Weights of a small GPT-style language model, trained from scratch on English Wikipedia: 5 heads of 64, tied embeddings.
Each number is 128 + 32 x the weight over its row's rms, rounded and kept within 0 to 255. Layers, rows and columns count from 0. Numbers have three digits each. The size before them is the row's rms in percent of the matrix's.

# layer 6 MLP up, 1280x640, rms 0.0555, rows 173-253, columns 320-399
156:143146176127121161152152148070099116137130089105111111160186149186126161134143117164180127156090088082198092130139127162130129147106107172115153142116161054189172063078174094125140107129127139138109115101070190130054116103118125167122155119
104:150169093094101126149122174131077100132169154094105122131161107128230110135126174128128150083126132082091104164148156160060157167126134154102196119152143136125143099110114161132116150150145103086206097120127149065120162165130105135134116090
156:129160083102139095115148129118050097101148135155154169075165141068125140134108129079107199155127128117118119110113087102134073089153152112092153156075142146111106136130121138088136163157076093181082086146164146092144123070084139129120126142
102:129112162124142163108129200135142122142087133131142122192154100144105116141150170070109145167106099206135097079062123123054159150145173118101155067105168183143144101131088111159112160077103122050207147109120147114139123153124145159138108147
089:193124128100127190136064130011120183075154120121152156090122136162146099110096171145190093087076140125170070088164125097058118175137172170218215128150126037146180049131137092097150130126176124130177167081081131162155093139100111099110166117
106:140091131083135160173145169203141140140184177153159130091088166125091164074108107189142125099131164116168166170156173166127112088091115151158095134114154140206110104125079128148149160121133115119138103101146113091129150056136151144079143088
105:124134164116105137144121207171156116163074167093168150116137100091123118107231123118086168078089094147148122116108107112162081136196090096053148192090167104164127138139101091145099116129118142120088177170108114107033106125127142164125083190
100:144176103076140103143183115142108114175108061172157127139169176093131060101153070113112100118145101128146162124149121114097120086112065097087091100087171117126120116136179029158120100132088139101101118152141202104122128169102110145090092167
099:127121158090108086089093112121140112081115139114135106151138054128118157121092184214118113149145127115124124202117171162109156120121161129082124120138132183154160143127073162124170067136151122144153162157075114114156081092142184093179097145
086:149116096136193195141148145102158163126143095119193088095122146133114184135142072127186157090128127203170113066218131111160106145104083127203103135167152083157100133119094090139138181122075091111037105155147179177132108152137119085171096116
101:114118169158126129129059176115132172140154070142214100118174139153187183141124085075148112086068121114132135096168147183149123111157139155121140143121136151101131132096154066136139131151094114140104117135145131170144157108105159125093139117
105:080144158103111137163157100146154147176111125143138137158088174124141132121173134131122101092073119159122149164123149135117157121148130172151216096118095111203118165093114072122153196121116086182081120103178098162133171104113111126138166153
101:112131085077163180160125171103086123090144188139115059121102121093203094085124161120214130118119170116171114112166094147164080141120095161145104087089093169111143120113144113143130129152137123135166104110121113144147106105151161095109150148
108:091137140152117127103116123070165176095125118139122099166129079162125108093114175180095112114120167154131069146123073123109182125105163164098138094170147156120110101125142107140119093180111079135147084137125128093181154108159144116157127132
089:143139096187181151132149111161117131139096076147145153140101086109154154150105086149133167116198134123149098083097142131128168112103204134095073084095135120121086104099143170124107122151157188123144129173080137113162155166092124086105123098
113:085130138062144138086128097058119089070121097137094087218133085107180160133133163082097141125104123153130089159185158091142166129120109120033121081137124173111146149152129117153119128155103134123171124109118153140100143154106177127110106114
106:144108058142114136108148074164071139144205178093106147139086129147117121119150071112184151139123146148113128097152147153119121132124121107106113154150090069138175184144061173148094167186132142129140092160090138131029088115142140108073167111
097:178169137118105107129141176144124143122139116133140137118149085154122065121175157142089154149126137146102137022184146110130173144079167096144112138116126123090198099174130109124111054145136086135119099157106147136113079143115152067063167135
104:123145161166156137100125135160135096138154175137105187099116128100158135180109120130117140131123102131172122195150061202115153123122135142124129198124135121134131164094091220165152109109094156087169184123160145171130119099127175131157035160
103:076146072156124142111143104132119085130103128126149137176135145145149154111115165161116184076106209131100128110097067127184131101159133169097153116084107121177158077056155082152105138180138106104147128102132089124107159110159149133197092104
089:075118106139184076157161148139117082144065119117131168146166151114126146112172143122118153127146136125118094161098093086099156063176144130089112146106129137071057164143125123159066172179120140181129085186132093085143156059086112106164115165
093:157123158152113115126186212202162149120088159139128154089124114193148073125112130124169086196135177086161203058101129139158121166115111160140110119177174082153149162144157166094102122100146149128091139117146126144134164160107168158158205150
109:144091112146118135064142069140156141074174154180127125140149135089159056116096139091137144133144127124098097059165106141089138125100166104226144094162079131119065138121159141102159116127094128118133185130143084148106085143100084177127019167
082:121150156164037159153085149106092105113051167081125075150119157161169161135093159122139081086078144177102123101099125144129152149074112171081107157141121075117154136107152157140123137115149121135077149147130129127127089122137125128118180111
113:080124099164117108139158175140135106126168112134138154089141113100162115193161137146158141104117098143115096105083130133093110187131155053111130134120158140076111190134107141093118097178095099131139123078126122131114100149118177106132165166
109:148074115127104113144074134166173106190144127169143101131122087129083118130108105094137151172123083117108123154197089128130092146122190132139186192108174097145093186141115158074160110120100178118154138145117141096057211147158157101138177151
099:107156106134140112120133160106148157144146092127124109103156137135124170128105117166131136147176142140202122122183111115087148185117096090144111071171174119094182126117087103058162114078118125143115134178083088116104137111136123158092147126
097:109134110104123137144118118125168115174142154133081107102176118084153091156082114116172125169100149113138209093102126152191105125126147129101168158144113098183166148083112124129139151111132111168148133153153122159123099169137134138132058132
101:163134146180136090144137129097116155040140144187109123152125101128124104135116148107177117086107158119106136157118126141150146107144141102173085132132182108164122185205121110110137124103092167156178188192180108171095131155076073083208181112
102:112171142158144160098172131192184100162060082097178120148200133106136069078108115195106156213144149150100087158105151100139139108100139142150143176078132195133063088102150111161077093133131171140210167116081142161124106136101094129123149176
099:102117139191101116178041133153093150112104111157156154118148066118109063130125111164123108147144177130169093083152160101108104202128168152133166129168093079228149105110148078114117114157170119150193081133138094141130100091095138127108117194
088:103112147101150192126140150185180132090115178168147126165110131062141089107109088102099145098092051149162181189110145132076113153125086105087171113102099158078121118076042123158139080136119105105131156113100108121144157129145153166138157138
109:160127146105126097137079104086137194127052113086149080082130123135152175137134132144122096160126156138153138135078117071170151098110091161169131121146105061112151142165130136149117071131092106129138146187126130120148157174045170205162080150
104:145132099167141130157127113117120166151074215120115167158091105137083186157072099103171107107140091091055189110088104153138094113122129094129114071128099076124113139065201106148134171151095150100039161100071087130102088098151090060140158178
089:108096214072158195161118171166151160113106107154137099152133096132088121179116091124107108093129193162150115160140156076128105098101168172093151105143145110068119099145133117172135081110104145143157145068104073144155093178135096146102062135
109:134163121157160108119126082136134162078105170151120113179141127166151071115086146093167138144106086082069113150099174089093151071151143162053100159093081160167159106127121148114117105171098096079168152107115125113143100133049115119073101213
107:161167142144128157106137103094093151135139120194090114143128150142166111162136144164175162175139206116156132110136168100091135158088170105155165053100113075149152095114150147125044107167133083077163093123162170116185137153154135179173105113
084:128108121126176136132108086158112119150140096110143212179159105102127094117170159128142135112152152148128125045125080110111186102159111081171111142113102166160136066147166105164122141148141123118144163070121163118161073112095157087152108101
108:095156176104093113118121140176142109116078099125156138123161035102066127165078145173132163143048135101104160109170111152029109093147147078195111132131083136127108135140134117175111106080051011175074130157189118069066097116132106127104162119
106:111145124129073095137153161121102152168134103141130109097116140143095126083175104184153155078153059076124090123086130143137082141109151131111109203168093107101166094155139146077164136126122101087188158071150133103160146139083100122133144118
105:135105123134149173053134152168156130082077128134116145154086134118144136140138165174086129120130060118160143124141094154094072117116117157096106158108048107129089121116162121163110159065138124176149190090136102112144098153079133155134107153
102:157163164159109085100083101097115130082106173051159127137086148135174200133180164162096136129154120138102168136091150084105140113133144149166109086177238146118141155076184084133119129091121128144093103153141070083122191137156158147153135082
103:073100096124161101203082164108175062109135079149103130113153108124113112032074078122134136192222128106167135128142126058153108139164099149129129124181148077164109119124079140127146171080215088098112125118112163119150121100081187068168125157
089:115157169117141133152126111144156117140103144079139144144145200106127096151104093146164160126113112088127125125112127089177147082123104167143202129119101159145110126097150120116098135129125183098155088102113117152054125115120109110145137117
107:113148143177140135102135096152123130172154128202154123175158134150137143176159135136101099157054147141165113122143087133135125130095097152113116124158113105090122137136085134141136176115080135157140144145177105155188094153085077100130145149
111:176094161096209082095072128114140097130117159157124127136110092153087110124107159100134119149134106131071149081087136138115096177152150161109109178157127184109137164122142147111159121091135123105142138132149142169054177110113096185110159163
108:160071074160091141094113156128097158136176136160109158165129176123156172140127152080120100181146146149103119101138114138129159107116215115131120163112111188101154057100110154138145108162117094084079129099132200155143109191100082155136106125
099:148117124149112120117120107163149138074142119097108130143147117124139136137088183138126070125155210130139083145129140046086089179130172122095150056136139138076156089083142093123126145155162061114130118103089093116117053087112108222155089112
099:140142132149167135167151182143137183124154136091095128140101119154141175156123156201081100165131131101159033131128165182106116179081147144177115092175093171131213075137079140146091066144160118141125126165126189145128106164181128075059140212
100:190105086110162109193115077092184124088112145123157156195138098153158203163141139115138129134151158114187077174123137119136128106106146171149087155106112136145119139078169092177157142098059142133119107150118048150161087107158109122166110203
106:172174149118108122114104114123128109084129140142053119169112096156130100104082093168103147089173123041122096111152119146173092134125056172158167139114070097142120161069103088118172161129140155156187142139162144141040152140143117094115168066
094:133107175091115130073080128146109142104114091144123073166158135153112158143145146096116088151154165102096131152074131161171112148101094121104148155100100104131129132147115106105159134163123154103078153115113144168104112110178116130134149126
096:112107100181117155237143152189114100127047087114116145130136136157156167163123108106119101132116137150176120153094145153181140122108097173164106083086181116166128063109127117112111098159164152130157152095097137064107135113145132144091132172
104:102154167116121150127118110134168123156153130127110084141215167128113140172124180055185113109141156100131127114121123165120046116101040103085159123150095130142177132147128115133100158126102149172131141202138115146129144142167109122121111188
085:102063094116106141126108115135105113082115117158061119121155103131154109130131096103121146110077144133136091113117176146189150114218085112116165180150167101163087118094154110078129114147103117155133134130138080185166077121105123141135160145
099:165108179103140144093048147095121135129115171138152116107114156134138142096188129127105157174178136083108141113121077101058128114100125123181162082137101157128052149106141133098158168105156143101163152142195178120123127145137163095179160093
110:080189142163137123123167112115165084167073149041158187154105164075150148066129073157104145144194191117108058148159069139132103123136129093090156176062075130155104099120094084171097175124189143179094141073092146043094084109146092139086099097
099:051084123094124132148089167126136111184107158155075135050147184193130131121127109124111106087129084082150103171105147098120088139110101198148158181122204149161247072187120161102092153151081118121088062149115063132113125138117139125171151099
109:076172130117098142158157132110096111112119133172113124101133109128100140117107105137160090104129146103143141092144089079167096133136113171169174164086154139146155115127091160109087123212149104135129118112156146165072200084085124182136150151
118:079096140156152138130133134111110117180117149100116115109161092100130141153145138103154141132136101160160119141146107118137059105138150066129161110167054099165120124138125076104157143143140131183182125136155181103125116143157168103120091126
101:110150079139116127093062119089099096087121130172119167127124089108126142105114104201124164077164136119144194143145148091165135166069116170103099127111104127069138139057079129095140158113113197135120138170123144136111132121116070093198166120
097:079175162105129082171137088113107172161153122168134122099130117134057135121137175092131109128160092116127133105088126146135137133114113146173102139152130121151074198146090125124108143144142185114092142111137081151112138125126131066156121126
109:100144132111174168099118134130132143127096120133139095074156117214079145159090091120112147104130099138097172140067103148114112156138080191169168129081104109144114146147185118070149166153092122155182145123148139118124153131103127101082138127
098:159146135094160155081086178108117106099137122147133116152124148130147129153096171079109137130088145131150133131193181109123143137156156138164061134091116187146099113134064067164101102156072145084116082186124111157110112167092136095139141165
089:062164086123141169156164111096099124081145082136092181124129144107048099084154078142181084155131153088107166125078138128153161141128151139132122112113142102106130129080092140098116145130105151128174064121147130141106135129180119125115179094
107:099149098114138159170103107155107156140087084146102141060078096087155114156190090098135138076147190151131149130166139152144147138142153122090143119152125132147165157057113222112066143195133076193222090092124200150084152163180078086095119148
092:156087117130133164093092114100109138185057110135079145076072141109136140185075094075129118082127036156135157115059120230136159121088180075128099132171136083122136073107133158161132136143109171105108113106111110089175164115121098111140133124
097:113110087154121115115162124137129097138085127127064108162175136138046174115090082170150137150147087143174113157152077085100171113146144114103122059145063108141069146140165070046146169138129164146069118139164152108049118120138081086079095111
110:172121119060112099144130079103120146149154104169215091134103096131076185106056132130149052120142116136102093129206141121134121114121097138123096160137152077096123119115128150191145152133112155150123139076101139113098113089145097125131090121
092:155099145139134090162151153083098147157056184140125110108128110106157185229065115134130078128211119161133142143153110095145096132128166074128117138170127096062110186107151135142094174114120170206145115151104171111113133133135110118142112167
096:139193108123132083129106135068105231086158170162127136194128105083082180124100121088109117199189122168072154120101168149153106146105097066153101133156138128134154061157135118112141139133107136142113126166123095104070128142121143087172090102
098:089128104124103125056119161120151047124129185144152138093073142161119158103123096135123170105166124154099130093124122149100113175160137122146126152083106055131115155105079106145120163123097118037122151118145120104144152116159135092092159144
100:108148151182165180210091130087094154066105172128125132128101147056189132164163175115093099077149178120101164119169135142116130151096188122114122107027164153115207108143117128176083095173214110115096103180144078155132149113081116152138114105
093:099219095094110068196136114130114116177121139111111127083082131148141081132125122205097118162165126142077104137145159101241153151069112159121131114062139202149117120144110161122117111176103162091108147155137125115139065173091117139060172183
100:155170124096128155113038098137114103054172168176142084130152102181110146092108176128058117131150138138069110150126103136141140109170123147143172155131121148126136143121116134140124153123165150112082119069167157123115105178066165101178122175
092:105121136154146135146135188117146141073157122149147137166165144116144139119128122152145088082125089079093102203092142197126135152137111093131095138146180143139164111106140099125157146082155157131141117164096092150111121123075097127121156195
103:075084126143117089124196154133149125113156113122229150118170151174097145139136125142107122103144136041156116122119114094113079112105113173138153150099089132108151165032246180111151170185171090115097130116178142103088104152143120127109127143
093:142120080128161098149153162102063156098085142081063160127167106137180109158127205120095150102143140207119118095133180115122164126082121102104102141063204133144112110105098147147123081104120107065148137153123126127111108162115182145155212136
096:153090121204112164108106158120148091103153128104095169096081150125167097157173194121151127130104085085111121095050105130154164124155096173161206101075009169031123164125110136206127132131170145102133124073129128098090154119162132123186124123
104:132159158124134105142138146145114083103131093126131170099068110078114108092161101112134133121147105093171115146080143144132141205107115178140199116085126161147157150114161121074148156105127114155159126158098148122037168139122116130139191117
099:114103098114073147129120132119105129171116108119136088110139097117091085117121087175151102111175166155138120186188205146128132149150121121198091144179119071131147107174134126116149134085107110145181075149144121178170142186103129172191066138